config.toml
attn_scale = 0.0884
decay_shape = "linear"
train_tokens = 569400000
Each number is 500 + 40 x the weight over its row's rms, rounded and kept within 0 to 999. Layers, rows and columns count from 0. Numbers have three digits each. The size before them is the row's rms in percent of the matrix's.

# layer 15 MLP up, 1152x384, rms 0.234, rows 322-394, columns 96-191
108:496550500535530532466428511439540450490481490489481530475477497503528595581543496504456496480539509497517518515533517535549464466525449520569501475517496413450468519547453452437515527496505472531507569534494487500516519485547525506511420435509511469508538495500532527508458576528512470520
105:466474554509500511566447491514567441483540558451585574462545461474616529466472511527453594535498470520455433530532530486489467479553511494447529540496484530541491457477472553518456442475552452569543465454511465474505565526548514445453508513515479539499466449520442436514511518507540540433
099:485523528485540526453513476471455509513495528511478503608529551553513480488552476512494476490459481524548434488548527474487610469457531468521532480490462557479481500497464512578492453452485551558540471541507488471558539520530506492445503506484434572503549490508512460475466459560550534433
096:506458537512492479503443541541478426562453500571573488478498440482579487418530468480527466513516488484399497564550464537486424462467461495448558524468586487469434515499499485475484454512407439497541503479461447535518500507488468528404512584428445502492568541480582450482471448413482528454
101:543497501502387488525509561480500490526491536513425426544564475476542539429501560546503451498413537502476466489490517489536471435519441441451515524493432494436505472473499465462547544460499480474495452481504436543457508472533499496507540479485462557491463456481483566473503524532471487508
107:488476477487489556457508432510452515494541537510455536459478453526500532487473501480548457520525487430525503523489514521533514535459523522502512422590472552488520506463475471485524529444525477541513512520510467567516469481506502614452492522572480516529539528512433515454575445508536527566
089:468581497557498481525515485441489450543497570500529516542506427460506518555442549507541426494502527502563444535460489518496470523497488556525487459552472443528552481518528507428462456501463524576459483551459512507438535469530481492535499543505517471572546466482504479459495495420472544522
102:447493494442552447555478541480465432466508572488505475464473450468518485517516534529528498556476522475444466423519476554408458492508553538574548412480551474552569500548476508610495461478413514517526446481468459504522523559474493459461534516534568536564523470482532490498514494462507446494
102:447493478497498509477453446445510536516421530492595479515495541489582498473484505472503482544523471511546478534592492472484445508501462537421522467424604460467435514496462572574472573479517494550518463559469550544519504465517476568470546542597482435471555468455523526514456522484492529485
095:539510512529485479416468445459486499530466557533414488423520529501560504457427456552492504427494421489524414481464528498546479549499474510472502496542510546453548492468507500450542443561439462473548509511531523521537482487495472525528529507470451578465513516496411486446531520531508596428
100:493555443500513481496486486509509484489408509487518442563504522461461460458529497514540474540516405506509474480495516463477496519507478490456458528562555458500513484463582545492598507503574446557528529482434540503463537460529509467500452501477499555504473506507503572403483478459530476583
104:606589524443463556478454531495507539428445529476544551509496443496489502427465514495542517517499548492524534550428572466511534526530541544528494468450446475516542530438530493511468513514542502542510538464511543492471498560506600463441472494442461509551435474500536452512473479569504472513
102:459504510462465524497493552441468517480531554482509515514492488443455529518514506466497595545535492543464508529481397524542543506406445509506525535521482466501544526464474441479485471435489486504511493436446551536526526469557481531500527448495518468554454501554583508441557485520543478487
105:510485516482503527473500523496461427491486492493501491471417518504545469414559519537461530481460540501541467531557510480467494492492450548464548551488480493510450509523514526552499465494485439514564470505504571496554413465407422448433457500423445533562489458511542485459525543499525541508
103:524466562519520472584506490500497495478478478534440536443542473497512422441591484500487512492486489541456534443540453526586465532574524536495519508543512459478512466537534502488444482420470593492551492555547546581504530479458499529487515511496516577552492450499496495507474433462585464470
106:450447531509505451459521416561542396508452577499599450478547515519486525452485489427520454507554533426519542539539507451468414498530497391553540543434441492523520471404481473551524494513437475518542431500525504565538529486514489546408498509508470536403595557449540529538506505497539538476
100:585496489497484532462518429556491570525516514537481509407444490552463534526504458522522558546535414600568512447541442527431436528457495458509466499521458438430465503505499457517463436432466439425451496459487465526513444541515511594474513525489525462533491522560481493501509511466473531486
102:496525496527518579523444499463477466526475541421466510475455505505438558519470453513482522564481537500491480511525506521477454461518597449565473526519469506463505506499516497524464459518483502498507424494500469628584453510582477467531455502505441529573408476453541399519546518487515460416
098:507532523505469472497496482498522498456491519522552498498504482561551429497568523435492540550483506513563448556575505529533486447529427549512533426441472514513522509463536517491456509513432427494487523509504505453553541568531394509532513408511487457568539472599499470489430506502473471494
100:406466519492400567499449489579479413426495503526529598521552530546501497450539499448459524464568513455558515529483456552505536555466494471487541538474488455486469446514519500493504507494548518522519466446571444497507561460540478469514523467533559558458590571467572504516443415495436544502
106:537447500536475490438493544492507502478413500492562514455469488497521492542526493502488510473532481487483427460557452474477495561428517556506519437559527530566542493522484494476489579500553502459478610439496494450524500445522452531474455567526495503455547467493517439477451528437443526499
105:410528531470509468480477488427510506479528500560513531530460455507524536467449542463479521420554517501504486475525527519509522517506495532524437430489462443444541517528501456510444461499511521593494458505501452511489476604567511539455461538538512507429448474489487524478502453491593594506
101:510579560468462533470468430545548393411461511436529428500491476499537475461467521572475489510509507533493554477459466508491496478530471513561557510498494500507488547480488566482466471525544482500448479505568490540544558442484446444446492462484479518615540517494491418478508496504499477617
101:485550443439503468493467445496495526539502497462440474529462463488461552509468542485495472545597507449501479522477478539522420595454463435529482498482499561535497517588493493435520513486490545467398531456496503498552514546550508568441494542484538488455457539570463516477446501494567502541
100:467625470513525541531455517469499530495476462544460512548515508537482450497550498534495511520544537457473592529501511533494502557475505502536449493459607523501449474528475483547536508535511462474551507532503545585486465579522480493561466529507537463463483498451453407442449546516489485483
101:543578606462397557476506487519509454517476492467511499588511472478476511478506496532461548573475512549475421521462483471455458472477493508427529516456479508455546512458501547558536561492545529472566477435532493551535528428509446478495579539634527530537531579486481503458493462546602506502
095:439530476488518538487516537519564486503511503554473455475498443529574498505530526484529511552473505564430478498478501567481562447525496461522522408500532527489518569467454488526514466489554482521536532474468439510556443496490538516532455501523474479478556530526420555557494552522459481490
106:471501524434554486504537496458440509507495544497560428536512542463513500469452487511454517515503499498542542532551503540538524545499561543476456465552480464525500460519458519550461545519500524518500479505457485503498485546530513523429502471506455521501558498531585416522584508408462472506
099:489514530511484487529478512451571487433551437415513453501530515445482474449560474579442544536498495451513476452502475472423560497456487470613515480514485441516485581548501522496499510383471532453442521473493543453500508531488485525451483507536494500479550545590516440490515505418548463525
097:465547568471526442528489509507551515466503437510468463490517538473549495475517464482478522427440526513485523486500424571440544513389508423515448461578497451482468491492449511477553522543530412484507512534521525522509457552517459471438442552442473510542466498464505579481511568540460453427
099:472481465558536514456492459475547544489482510423504522501508555530485478516514573521470473447499476485561576501580533507564504485489517471540479460497600448465454536478484559478513515536523513500494473502498563514528537475475527516499564447493533538529498492541491475461408455476461475478
095:497410473483524550468526421455460455470523500469519455539466470531500510478515490426456544519422423502435400537480528508533486537503477521473523472512494483507550439501451445529496457501517498414451506557483535477518472499474475518501466523534458508489503477473485463506569439469471491495
104:491544526529538527452443514508480540489518509425521499454525522554475493553545517451485547470472448543529441549494518461531509467507502495520520481511543509472458501460472512522522508499489517526395456465506487561516434478462490506480534429604513517519505458516477496558466558510460522448
103:453444463522568550541513446519515459505500488483494492458500484457482493528561470492488452529580504516449489467537507454526495490511447574482534481486459485458525488480434434427572484490513509460500528569497512503522476521504436426496555463504598544521527530466484545492495500444525579559
114:404493482500585440523474460478520489393516549521469466533513475499476508433470568487446556505481471516496476507462442514492514491478469479538486547501530481471527478486474541451550453592437425474459565480517544531496495465537486427482491555509517525511487475506478559577445493520477514426
106:430598477438549499448491513567538491483553489476552517509429558475509536468450549482473476589496525471526506504439493542522470486584547513527455525536480456459495434524495511493427527543484498548423454525494483522587580491524464456475504497522515506496525566509445524525539541456534539516
097:501504525474513469527492476490457505470453531489480478484499536498546440515539458492537479549465516482468500557496516500508494516532547548587350517451518411523491520367505426559512579571496500390497538474509588559503491485512481491451464432511483489479521530506458467554466521473520475556
098:563393473502415499522502458492520477465538557407474532467522487513516510489517499548535539524600524515520467553530478570565548535433472531548397460446516497416537521528506494527529530496539501456500456558493496502570490526470488472506510463517601549501406532433423537495532534586473488517
107:519541445420468530487446541524531496497559487473443531392518504493557462562545559540507484497527516495519518475507482518533523475470582547398536454432549483498431439469447467447489517499469522518535503474506529521543516544548493480522509514573424540461486497476409478461479470572495439520
094:478479573529439492491523464562525530584511480493479529485497531524513470457485509471529517514502427498525573425458528458499459536479493483604571460580489530465513536488519414495585490508533527512456497492515508453497507490482481515495601528502486463558479454516546535456502516528512544480
101:482494523517439529494482461524523504543551504477522535503483504466600520468495478545482424561498459475530598458518498498520527544498502522440472491522542454476502501561464476452472483511472558511520430526518515506481485462471473534490467506505416572573498474447535484563564474457457493469
103:549506542561443492490477508588489458403513488467562470449509498524536531500493485484441517476433457431503479504493575569471533527492525502442521434536453517470497475530440514477481536508531480455491518467465494477514534511474576487527480457509548561519554469488523440406520585552486431524
102:464580490481547506525564553487537583461470567547527532560507571483527480496465457499494533529429443500590546495577431456499547507467533511457452535477411484504524510543469565554503490530470528505447475474498468489532519525496464503546467559473536531524534471544481486528544517477531463499
099:545468493486493508546414494410502493435509450466507433527499470522480424436555514435495470432521489462513496505532555523455516467495484512502480520436599499476494515479471490441543466436473459527519519530487467461493521523525474584521461549531498557615577449468529541521508509512543478397
106:495528544489550435515492468560529478371534498603510538489469542479507527541476458534522531506488528482597492507531428509490533520522423526528507560538483535510532509397551546503574543507522523508543543505540530524524485434499505515551470537483454545473509500515490499485467475483566508455
099:554553502508490577521545467510437530565519542542513510488481521499513456462509550436504416466564484480403562483507436489563455563497523554510497467515538470466441515488568491501523562544466504415503483507561448530475564468528462449471484509527506522457464532444480539546579525485545542553
094:501463533412448503484506542520465477496512461482545642553594519469435497493450556461488445458537523501527540496465470513539556492505540523452554545491476460520551463514537526520517581510426509484536554478470426488499497584557505470503475560499479538471455466540574536624478510489466519466
103:507533549542521555473469445544546495539460489435484432517478463526475446532553495531522496467525459519556488501500485478464480535502492522532546476459450506461528526503556502503536527521447533524471481576504545445539541502414529558574520548448515437532516429508486387465511449507508484432
104:540556552545546475502482447531508512537470519376453475480471488495524545540509469476520511436483571548471467535575406488473517574511529431518467443552503517513419475458388509490505537465538473516547502475503561562446506509533549488417441480478530515503441538531520502479497468533527439536
096:456513465471525486539489433488545460511467511498501428560546493444475439559535542508488438528541494519516465408523467491549458510526496517517415464513532497431582451530462476587482543451488528521499504536500518589560460467499512453463505465514512527474558509449480513550451440499432479503
095:526481562481492479503505464525503523502508467497509463519493502411453436508441501529522463514487497554547467493507494489456387509511503569434505481479422378477564488544523539514463507505500530475582522471480532530506524520535553501468571518442456479551463595542511535506502427493460481463
104:481485558496510537450537497528453526488510499462493582520553482474500497542429472538471464519509440423477518500491545471497468515536498468501469497544479552486449476514462494551430429522573545510512400526494520502496445523562558558442472504571495582500493517448502577455493440540497509455
098:475452520409443485492451420514529480512502533485537479464504459487528524522479499458462543400486570490520551523486515508470470516507542519500543518542556463551516509470526486547451470479536497497482601535531432476535469493541550485460532432566558519522464482522538461453501505534497551520
105:520544538491479516525458441480492512473516548462522521476502534488482469520483557415505539549464536509570441618517490540486473462517485467460549610537509522481539526459420581580426518532478559443523491504507499538492495509515550536472482519509427511505493498546498465514585489557520469563
096:553467498584556529513501456444452471504455407489555472436533524520452446504504508516528584417549507451515470482487491482482525551544474449549552514476518559550545461431533548554522514486503472485539460549501443446483507554565506503505535458479567570502528493481473509508476533475468492494
093:440495503575529479552513503509516483529482462480437438493531544482526487524441541576552497495471559512535438544480492476497504543526483471589511530475528540407499552507523450554542538556440384474475545429553575524556452514489489477566456530516491473545509540529512493510495473568534515546
097:547517526508461490530539486519541543530472448552513493499525485459453502536539498501422434494470452492520526543554498499485508501473484481569482571521521477507488447436478513594491445473481507471471529495527466517525461442390525488499493566512549524489448487457502438460524519524499561442
095:533502489473515539515526460430479476494478426395463393589438490518524443481586508481576542498548513419526513564574452509513473473464518473521485484473455496502473641526561540456515531468472422496621476553480542527538488496499495499481502448510520536419476499481560536414519418491471482513
103:539514432532499527543520526429527527502498493489594474455428498489492474552451492592474508521537522541508479531511485512497495492446484478528517580494483530481475437495477569476466457432462482453552433486530506489423539506514468512478443489593505487520498484455477533421534401474506438497
099:501536586550501544469525427500528470483505559486515536521517477509493431548458478555548570537494528458475505461502500468506439536470417452540538496457495399461471534501503461533512495513528490492514513462538526444504458528458522594422548593479459542602478458518538480522572554520471512546
103:567500495523531458510483480444449544511459510475480547532456483462496511546585522530581484397478442490531465514540487445508584534532435524459444553491565380496532488534485510526516458476475488452481559493519516530520434543456483551486535585538461511439526512448532500428536511544506555438
096:543484511499505605528526430522541563491514572492536530463530480544560430543551458472502474488469516491550577384496493552437555412451553463513487484488457455527446491488492414469500471531502580476556580507550491459517421552519464512485536447514515536469512508513572443570457453472520475518
107:596507510486535465530568487508492523462423572440497412468540517499528483491514517571486446525448526504488568448539492465473469441464522527498496503430540513468537511547580517502553428494456504501516498493585505526497510528500547489483606408477444490508503551515506569520498436460515525503
091:413466497526518546480497517513547470437529563450507539480505450476523548446537522458514492591454577479442492571481495420477458503459527524496461536448560517529509569480466506517495484541506510507556568553523529503556515418510458475474490530498520419479522521519475489523473493513594519451
096:474537478488519533486502491499528471462507508456429519495569464472472496472508515446544464503524510510515487610552557465480496564456574478419495473451483537522483474516533461536513495515502548529539555523473406544516458441513464568498398500451502473555445571447483478488502491486451473433
105:499571539539498520523540501429478420522560462460518444417497524532564533526547551466490459505455538528481508461384438527513575476516486486552481472465397515515431525524462511535498514520508439528536484493540467507469493557484479533560425503503483476449566546464563477566556546566475535564
103:465573513456480466570491456488526491565515489547503464539532464495539523560573504532472424490524502438565484446510532494553506593450503447498496520530515506529578590458496553524496532589509539579513492506463456488526496477473478497510537518517522473495578566471538570479457540437491624588
098:507524468451572515476514557463488560463456484429529461415460486447456501450455516464513467470457463512471522482498551512504459524510477575530548553470474459510482561495403537489477487429478515536592506557503504589462496599437539553503453483548482532430527577525571498516520508524455537485
103:507505511547566500476517502509506449505466528514514538527512537478490499456495484542495554518469442464445534500515467482542534483509475516524470459486398511498508501471495489558466535495528480494512423494577514511540500524466557469500429433508480472489567441507492509512497494517508476537
094:522511525556496415467546604434530422512527510529399500523479453462494573484472526512465517502518541574519594540483466517473547514432535532566434466524519467514525480442490496457506534486548518496423583511485486452453470492535486515484520529482530513494480466582524531562450521437450525542
092:431528544515456500553509512553495463495474500482397453433540444451447477486482505423487457498489562524518449493521503463472463505590480450517471463458515467497466557621511524591497465472540489492521488552513512518480478570531458552549497533465509530594553477543481534488440530525496471465
103:543532550577524514455533480455495513497480502530524576453524506503427513507483373550596399478513461496511513470476528449450460528482526496460506535478510440546520555542487481500573428510518439438460539569532462502514507532545523514531528535558495435484484438474491406493518496536475480444
098:539527582571546523513488416392517483512485504516519498506508545488499588562516501456523469553447516479489478532424471497528499452458464474470403506504425502467518554562508543584539490488459561543485455489542478504488528553572515532444459536507501537490471523458521532486500529499527558481
# layer 15 MLP down (transposed), 1152x384, rms 0.148, rows 322-393, columns 96-191
105:454512501468435552495460547540516499469574527572508520456490474495534521518447515510540469507481460540439433594521434481459482461462510532460468516507507516512522521532555479535487479473454527483487523528530493455489426495479530509423513504478518555488486471548434537464497567523565478516
104:543492512538478557524543532476536494526557441562510444432481529469425532461535490473526431500527541559484545538507443521495427473445497479504489559498492489467522582516468456498570487601439528462540527551538456543572413558533490507500533501554505443527504549510522457514474499494507481547
098:471486489465389540508503470496535518540503424516483502395540551518525480503484456529556546556497506488482558507500466546465436586513538464505465512477512502550506468531465500502512601548547503460474512482509551521482485497488552517509515496511550484541547492495518479524525492498462463469
092:564546488522544496481499576461534549514470391476391535488515597448507464482486502466541479498475519498563462418512444466500549522520520486471490539573435527537548502553539569561520514470517519526485495498497534452492572506566529565539537433525550490513511475512446500550490470495490452459
105:519533498534550467481530456541479468518537499587533544526514460497480558476445514483517481500518513534489499492519531506474441509540535543459529479502429506499498482515502469548467479528423466395514452534519507459555461501540488493489429416509488442526606496458525562543540462566542514476
105:500464460559496564426511445517480563533518582455595487431480628493466513542464543476508521558546559447453484537470457437450473495480521527490482469486435454520428479449477480517449549544527539487516481509469487437465489548526440455451468466533515481545429496492494501503482505492446562553
091:545467512439562545522547513582472519505482492530495450453504557470462404486491520571455551451469473511483522516498529520504474492509524473574470527475481528526414582437461537537490515516517456507500431500542470447522511457547489487477461572522445486565472523512550519507456508492533519475
100:452484504559427523468572508486513582454526478502464511480561501488522514545440498529464542567508471525471548517488541524516481413532478537476518553527542477545512515506478528482503559479506462461518449606475505499468474395546557527509492502432518468521477484559492523516465440531562472451
102:446517434538427507572505562476487538543567558445459505553447495466438606460461500496529541516433482474536544531555472511434525468473476532516577493544464567521577553528556475452500520549520496461548506531503503538472521524445535467495591513450573494564525520518515599396464493409535479530
098:549556507484401478501550488587483513555459537536534492485426518526538490559488510425517540485422480539563557481522516490474466523549502508488482404504434506511540471414550483604540565466470516551508577486531487487485471596510548486530502473496511526471499529560483472461450487450541452552
104:460488524501534497517560490548467521513520502421545509446526493553540516532457479500468522502464528485492572447544479574528512555571470453538536454458504486469521483550467475514491462456498563538447521515484487512528478470515491450510557505471506450458488531424518525560445571480432495441
116:449505468490502569552581548527500547539501552448498518460566529537474480509496487517468441504518486540473465512500468454531513517543488494480432493507578502566489487554395528512518520524482477488489529496506499470488515475572509503468542531482530493465515499459474565594504557534605415465
106:507448491474504520503519451536492474373413548528525492537591483570492501505519406505437502498451519520512456478593535512509490590465478487448556531497553471486526587496444509500534533497449437503532489545529531546458509447494555429522470507500485485483463465498513468513505507460501446495
106:518499515490461581576493449472474496482545483602467531574543499515479492482532498522538464545498509493497463547477514542534507521520567536564554516497506524536488512551521493476515444515509491505530447542566595500395519474439552483574399435514479461505438525433523471542485444467586614468
096:508463542487500466527520517543410538546504662456479456574551482528495467560468545494501515487564511442541536514452564542431526489481482557481528469530546475397443512448501508512526482574575483501482521522535464484507547495471480548507464522558521472498496474585562520481485511528537511439
100:543485491482456477483461492538597516457500276448466514412478512499576461523525530564452577519476438494468555456549404520478481540484530518535476479476448533476531485497458528455475519442466481457489472511535471536582530464443454515506452503485545552508515467512552487540507439482509473508
105:500479462453536477500505494486451533502513586467530529472564428527455473515512506523572512394595496504468500483540510533551514506515494480464486533529414466484438534506453540584506442536494605551535530567551485461522535463544509487550515515495521529482508501574482521524502534564528458474
101:459474508534522479511531470536535555449561547512457536552534508472468511470541567494512507407548474498621526511555540480523525479491485429509442484499470543529526488466516559467485473496539491517478594493456502425558474425471572504483418551538464463476512507527451489590508504495496575536
099:457429505499525477483497462448437513472536587489414487487522507467448501445464513543499528520479553531498567471468421468480530564484552468512520519475502596448445512579513486512474498481488581494502574521480501459469427516547470512521497497499507463455517401493458497541477471498452567528
104:545451441479468541472471529538552515597470507450591462526529449516477525451529479501572520459546525570493462426459513497453503487527464556515455492513533518515563472544461487507481501445525578489457532398484533523553497481485515542482482490519514471491460464444439492498520490472582469507
108:559513537438563492525551570562520493555541537552517528482550500457482541476512496515491520577537512545543507440530451505573485519424476518504548465496504494594509463497545451442557524528505549471453508451464459546471473490459469491499519534555541444465485467485488568576491486508480556530
113:560527456497465505515504522519496493497476514512481465486547491427497458523525450538486465459462474463525524550552432529513507489484526471415525578503506524505482520483478443508520509471463426485519560492537536506538500388418502492607488460483509461455495509529529506486490605470526437502
111:483476453537485498538510550518537513526459608539511489542479496476566518479461403471448455463421499453515548515553429561491534449590521498460481493473498547530523463569447526489517541550487462509532581440480584471487580456460522494574519504501507476544473455518420409460474556520540426454
108:500598502505491473512515510456544467448545518451509443546458538511503507464553527463471449547429516471502473529466543542524581525522519511465523473508548497532535525512535456436549485557454426493475469482536537495440485530504551559475512467531496459554478552551445419458532492448480529575
103:517476426505464550451516489504452467519497512516553456483458553469494561489523419509495508442607498548514544620483433477460538565508511483417511546506458462519589515508506513514481523444466466512534494408505486483429453433532532571450499475543504503462465457541460467490526471542512501498
099:513454492506529508506497468502560486451529470498498482563425472477499533551498481517531477484551478503487546455492503636539468474407521462456484560509521507528556489505458499490451473500433509493472500579538528510557512522538542511494481497485514546463465457475496454500467525523515538539
100:538434507504460549555525524450501485518467444465437509502469502482483484575452535530475503433543459499537512476511499465470468465478535561482509538533467560540476499548528529510465538527500487590505469470550594455521538446528458433403513465482517492500481520465634452490503502440518512449
100:397464476516566506436488502579465453544518502443495559524424496481534482486486505483483520599514543474526526434531456464559471531500510493497464493443542594457471551509539468470528545437527521509543527544487536515554544430490508495536449453502512533512498500493478435475499509463517462445
096:551466490414470516466505485514564571490526619447500458452491497579585488506475580460524486552530500525436464502486438586535479509492443496528513502496460536544477470469477530512555495565506520532439562485461418522486429486502495514521564482449440531453496461443523445487510544553486475459
094:532532461471566552474474530517543520493447395470507510481495552499525433555477511480482487504550478515510503497458546533469439532500488467548459500462494422465463511512521450489450466472536539550537506545554465512554491576484464514443629482537552523399523502449484470520576428473526547521
099:533589530505478487497501551425558532464535421422468484479468507491516479432471449482510447558516473497465484447476469448512554468445575499520486547459515473481505519489504518468433472539433511489508555450531516474539421490476479548539526507456411604526456554508584468509501546499522466474
096:499644510507563463530495495511525497564545521520469527498559464522480527500488455595550478540547513510514540546570457443483476537492462455602472524504489483434476496516507482463478530490496459497524555436468470535415565518480514536516514546445579504470430487509569490530509451462495488483
105:462556466537455402539538499466497506539554628451452445531454559486528494415404493607481495521471520482471568534403539524534480512489569496501506474498461547592527475479417462553494467493569467580509527488492442454468548460582541484499493542438545429498453496400498483470538504470556573570
095:448502527490519567438567513484437475480466588454560531522458522513419425505468511550526439412467505578473470460449516453492569525543504558468555508512474462572505497564577474517561552471516545486506452506441423546504461511479466452465533514525520530566444478551465541488472461529513485478
125:492410479509526465461463589511534486474513563474534540517566464471542495526411481450481527491563526529454517469456492419539563494420518397465545533477543503492532473519488478444533457490464480550454486529540483505493453499487513487475526500495490426541571488462545595553516515553520519456
116:516491435551551488525528576492453529522483520508444464454469465526577536511485464480492475502448468494474523500462494557517502465453532487526471512576498525484465492541462502487491510555483505512525493549467487492503574465483497567473505511512510450568507594487469491513445473466469512467
099:575474528499434440503485578473461529541441586532505518497470474506516449485549519553481518514494477524458458485530438559522501517431538511433531504524485527429530501536448528524510468531465494535484486482460512498546552520431507542494528519475492503500412420514444487510538521581524488558
094:511527555436527538510459579536497560521478463518550528534536462550449520538504469552466500493480482496503497488436419506439474428524528484452498547485472488516505484393505588445448438477504492586499492474506460557551529468458535557539503534501445490517513430552546466508476460458474461489
109:519487476465556445430551530418488541481509467539503536488517479533466466480496508529501522555487483519442459425542561527488493471468462449484574560500501498464550586506554520495495441483477433452484474471512487444521533480506511472540517497486472501510429506508463506468549525431538465512
095:518512607447534470511506550456465462432505577535519519454483511504527468569444487465490495538558477486517518523604452539445634542541557512465457486477558566580530514457519460489508550506510502540478448558518479482483464484461587518442463485430491527476514474494424516560452530442514471503
098:511528572516588457468504515431477459544529534463464517446453548527427534464515559498500499570505444566577476560511462524516540519527466530494476513448497510577549465502491493505446516543473511503493595436492577494470400527583567444481475532560531432543471501493476506461458588462509554490
104:500477518473421493490533478480447553579512575489485490528423456522431530467470455544423542516453467521454496504511505520462530505528495520456473457490566504484447507484450498406456540506549517555546541526519446529472538436507475542495492465502535465531380482506444491519482450489490484540
102:539520459552450470545513454508541461481512421529482513481465507535511461573555463489516510483479530561508467499499478460451544448477455448526550438520473489470493509423515481434459485515533521480502467501522454471486492502569506501423520513415494497501470461512544510570493503462524541427
087:460492474456529453448543568553426516469486531471530501540469561471494501525498559534510499542503468521461573510494541450513491437513500575496501549469578440454571515483445576505495508550505505452492533498551524518481463453474539514582509512401472532377417537555604561475494500431442515580
105:545459533550494554446476498484447525530527516508523471488529509462450525495554527511509429485466479482536478543464491415543477454435456490522521530451502455493531543463441554453552585476562468522470496570521478469540495544439486450520488493506479488534518496532481515510464468495496479515
094:515516480500502512475527456504534384466518573510574477466477494494485545541509486434514482463460490499486543508538519499480540478538533498529500540457513485501597555509520534478557545450529551516423619548476444467480464505461498524517514492521436529619450492565552477528506466484502425511
092:501511492579507508450606460517553501575508418470483425524443495427457499469445482438492504535512585441504547457499417505491440532480452526483484526500545526462499511503428534455511505483550507530436475523566504488480459463523502455415548508517475464491573537449557455429529457429543532515
103:467479422506461489500513566436514572440549433560514457512605488436574510454483449570541524470541515496512432493417521484527507498464433502510482467552503536423486540569498478510479487492512493492532540481535512567434543537491529417510451494503487504508518443462506460441531515461524481539
105:529485460501494490443513506523506484488551560492508518485511450406535523447491457485487522519556530536493453509528532559510498498419514510460446519536439477541535456483474514571427467575462522479556505561418491523523570527446481547480462459527485441461471398490551526572522500448577457538
095:467499498470523466468477557453495515482534551483445538453545492423443512491531492462529514477480507501485486459482540524474463467556539514548441561518475508504493588434501545480463518507441506443508502389558416446472474467510542464522550447493522487527460443489522581425503478556563540437
094:469495472432558561522521540466468498468508537447569483476514492539537499505549476419511452531507470450492501477508540562490543526520529453534605518526552532540506522468508505439525544509539545591418556484473537490461447464561469513470497448496512522433528443484456537539481506496557536493
106:592544489495466434533524536461471519488547568533478485514471515499495499440461444486473463470498448477530507541497564510528555531487532457457475536550435523546563481457508516446535505540524435496528444598536518486430453521454490516494537490460513464520455498614474446519385520486501522591
098:549477502527527478512577552532484602546449467493517479494519531551487433475522513476526521499513566498464502494450570508511542475468495481511550477478420540443430464505503499508528541492477464523438542433507520502464436520527509486496462560427510481444517435503484537554500499429550433521
100:405460480490465522525542536541526429492525378471477468554576474543478567570528477565518482474476531525423435440494517507520454452465494457513453461436503480510444494542583482424544499408523477557520511506517494489464527446462509492511480527522481480516579536483502482458465534476425572403
094:506546469471506480475455603475467504481530671480474509449422512465554536500454444496492460539468501520465543507471474547488448528551506525428549514567428449499462557509537400483491485523498529515480527488501458531473487448519463520521470514518477429566429562456459446471551444544506512515
091:489525502477462541522493418541450557439531546537550539453518451499429562497466462481568495583487522488478527464491571492486518524424482465487443475534462516543421412429499524421518445493545575500533569568448444573485487458495504554476504478471474562446519477495530528516493494509460495461
098:481530539480503432510516529429498443506462487471402523461484493439400506415495471460536518477456516504519520476494507508524476552478559459488457507476480510469520501571535552477484518473550542512464496539499512433529599533514517464469516499562501481463561489503493501509435487545539555459
092:543467479507438538505424469432554572492457504453493505431524517474472542460499506563520510505483566522465467520489451477525507562558460533503593506479481550467512435509521546532506482558517541470436481446496475466482531459428565512450452549560487541452581463494391553500501501568505493482
098:585537470563491492509460461486501489514465460476469479550537481528450515511511539467512468540545532466529542546526518563477548510485502449492497434514543424464529513510505428478569484605528461566549466470523464553524584474481433481545498512519525447454550520598497526477459537494536485547
099:548496477469522456539508523578515506460545496525535542471548503559497464532610495531496532404482473478530456498495476494393558474598546524438482519543509500533564522524527531474513518437489485509514505536455480533506498429525492545554491480533460492464493572565451626461427439525483450573
099:411512581483466506477524503525471473436476573525436522512506507414534523455468504502427584509436510547515507494500517504509489548517492438548484582514459494520551491572499552484497442535444472522525486464549455513467477492566474459546523495467483540549493459546496476522449524437470432520
100:555462438575485476458446498497476454471463447430533564523473484444459533444490509572478504503533458506525450548466530478487480573497534458544534437537459531488485517546505533491477608440551487496504505495417471510504517540499484480537564456528447495579492589419401492467529492522559498447
131:458525519505455569453436515538560463530534423532544562528474527461465496528505522423523538494523463474520463588526512567525484539538442481509477504549498530561477522431391428529527554533517494525479511529487515488521472495493478527475407568500546508493486457467480410483509565548511516515
090:549506508541444514484487613553495474511466414522520505532542472450503472463496513489556511514610428477528575452494514636512515493533499465476487503474486498493478446434445493490455483466492509496464486474499475517435489540453526476522473541455526462436449404490464452479536498498503454457
092:488472507554503522541527468515535501523489495521568413517474451553506562553501457545449500452526465497532498488524511575510490436550437543463498542523458531487509520426522572524531431477467456556489557433458583417557450598501490520543515481549521499487590452507484464465532471560567549504
105:520538518443504526447503484513520530421584443510550521472522512533533496537514527479507446571423386488526518471454474518560480453431417480438569469479511585500493536515481526503503435451527528444478485495455525504477530512479479500529414510436466500526404521434506504496544510559535449500
101:511491453489484512446544521505531494464558544497501485504468553528505575515469473476521465499481485568487473492504498557443495476501475550525477442551526438474442502479513570538532452434509483441503473587453485575583458549496449509513460521540456544528438514514486496530513489560465456560
094:469419459575477516492473460467489514471487576427486518519485526499497506456471460494486529492463581466463514546483517474507572454523536423518476522563501505444505519458487464570468451509505503457496541488573480454502549476489535557500543515537479535494474451426490398502485594483466534475
099:495478475549400474547536497458602498503484493493513417524467473535546579483560403491503536513448485535582488533547553562474537496444524523475518488552547455496432532478533467452551490458511473481517466464512466534444508457537491480488493460523535534522529606488551451455495500540478478483
094:565479525490452512514485428529448532535526455485487493454524408508490490455472451547498468445448524431506484534468562505556496463556537549428535518521517558467489464432465532474534531460438554428504444402467471492514485486465520482470532453511499445512459516494456477478506551486523471488
092:495464452523566477513564437515497475484550564519499507515543564546506464481502526534499525535509465511541621540467507534508432545435478483459532458499557508528460448503492433511512457544586532456507486509494567562489496441582428453515479523436541507470454445516529489601453544474552513489
103:464522508510491542495491507487523495486526496509529604573476503506482529512443542492538455554459497519513520495533484530559493427440506489469484501516467497479505560523549493476601502484477481519483539474445574528476552432488513502581458480521521482522456470455513514463508421531458466531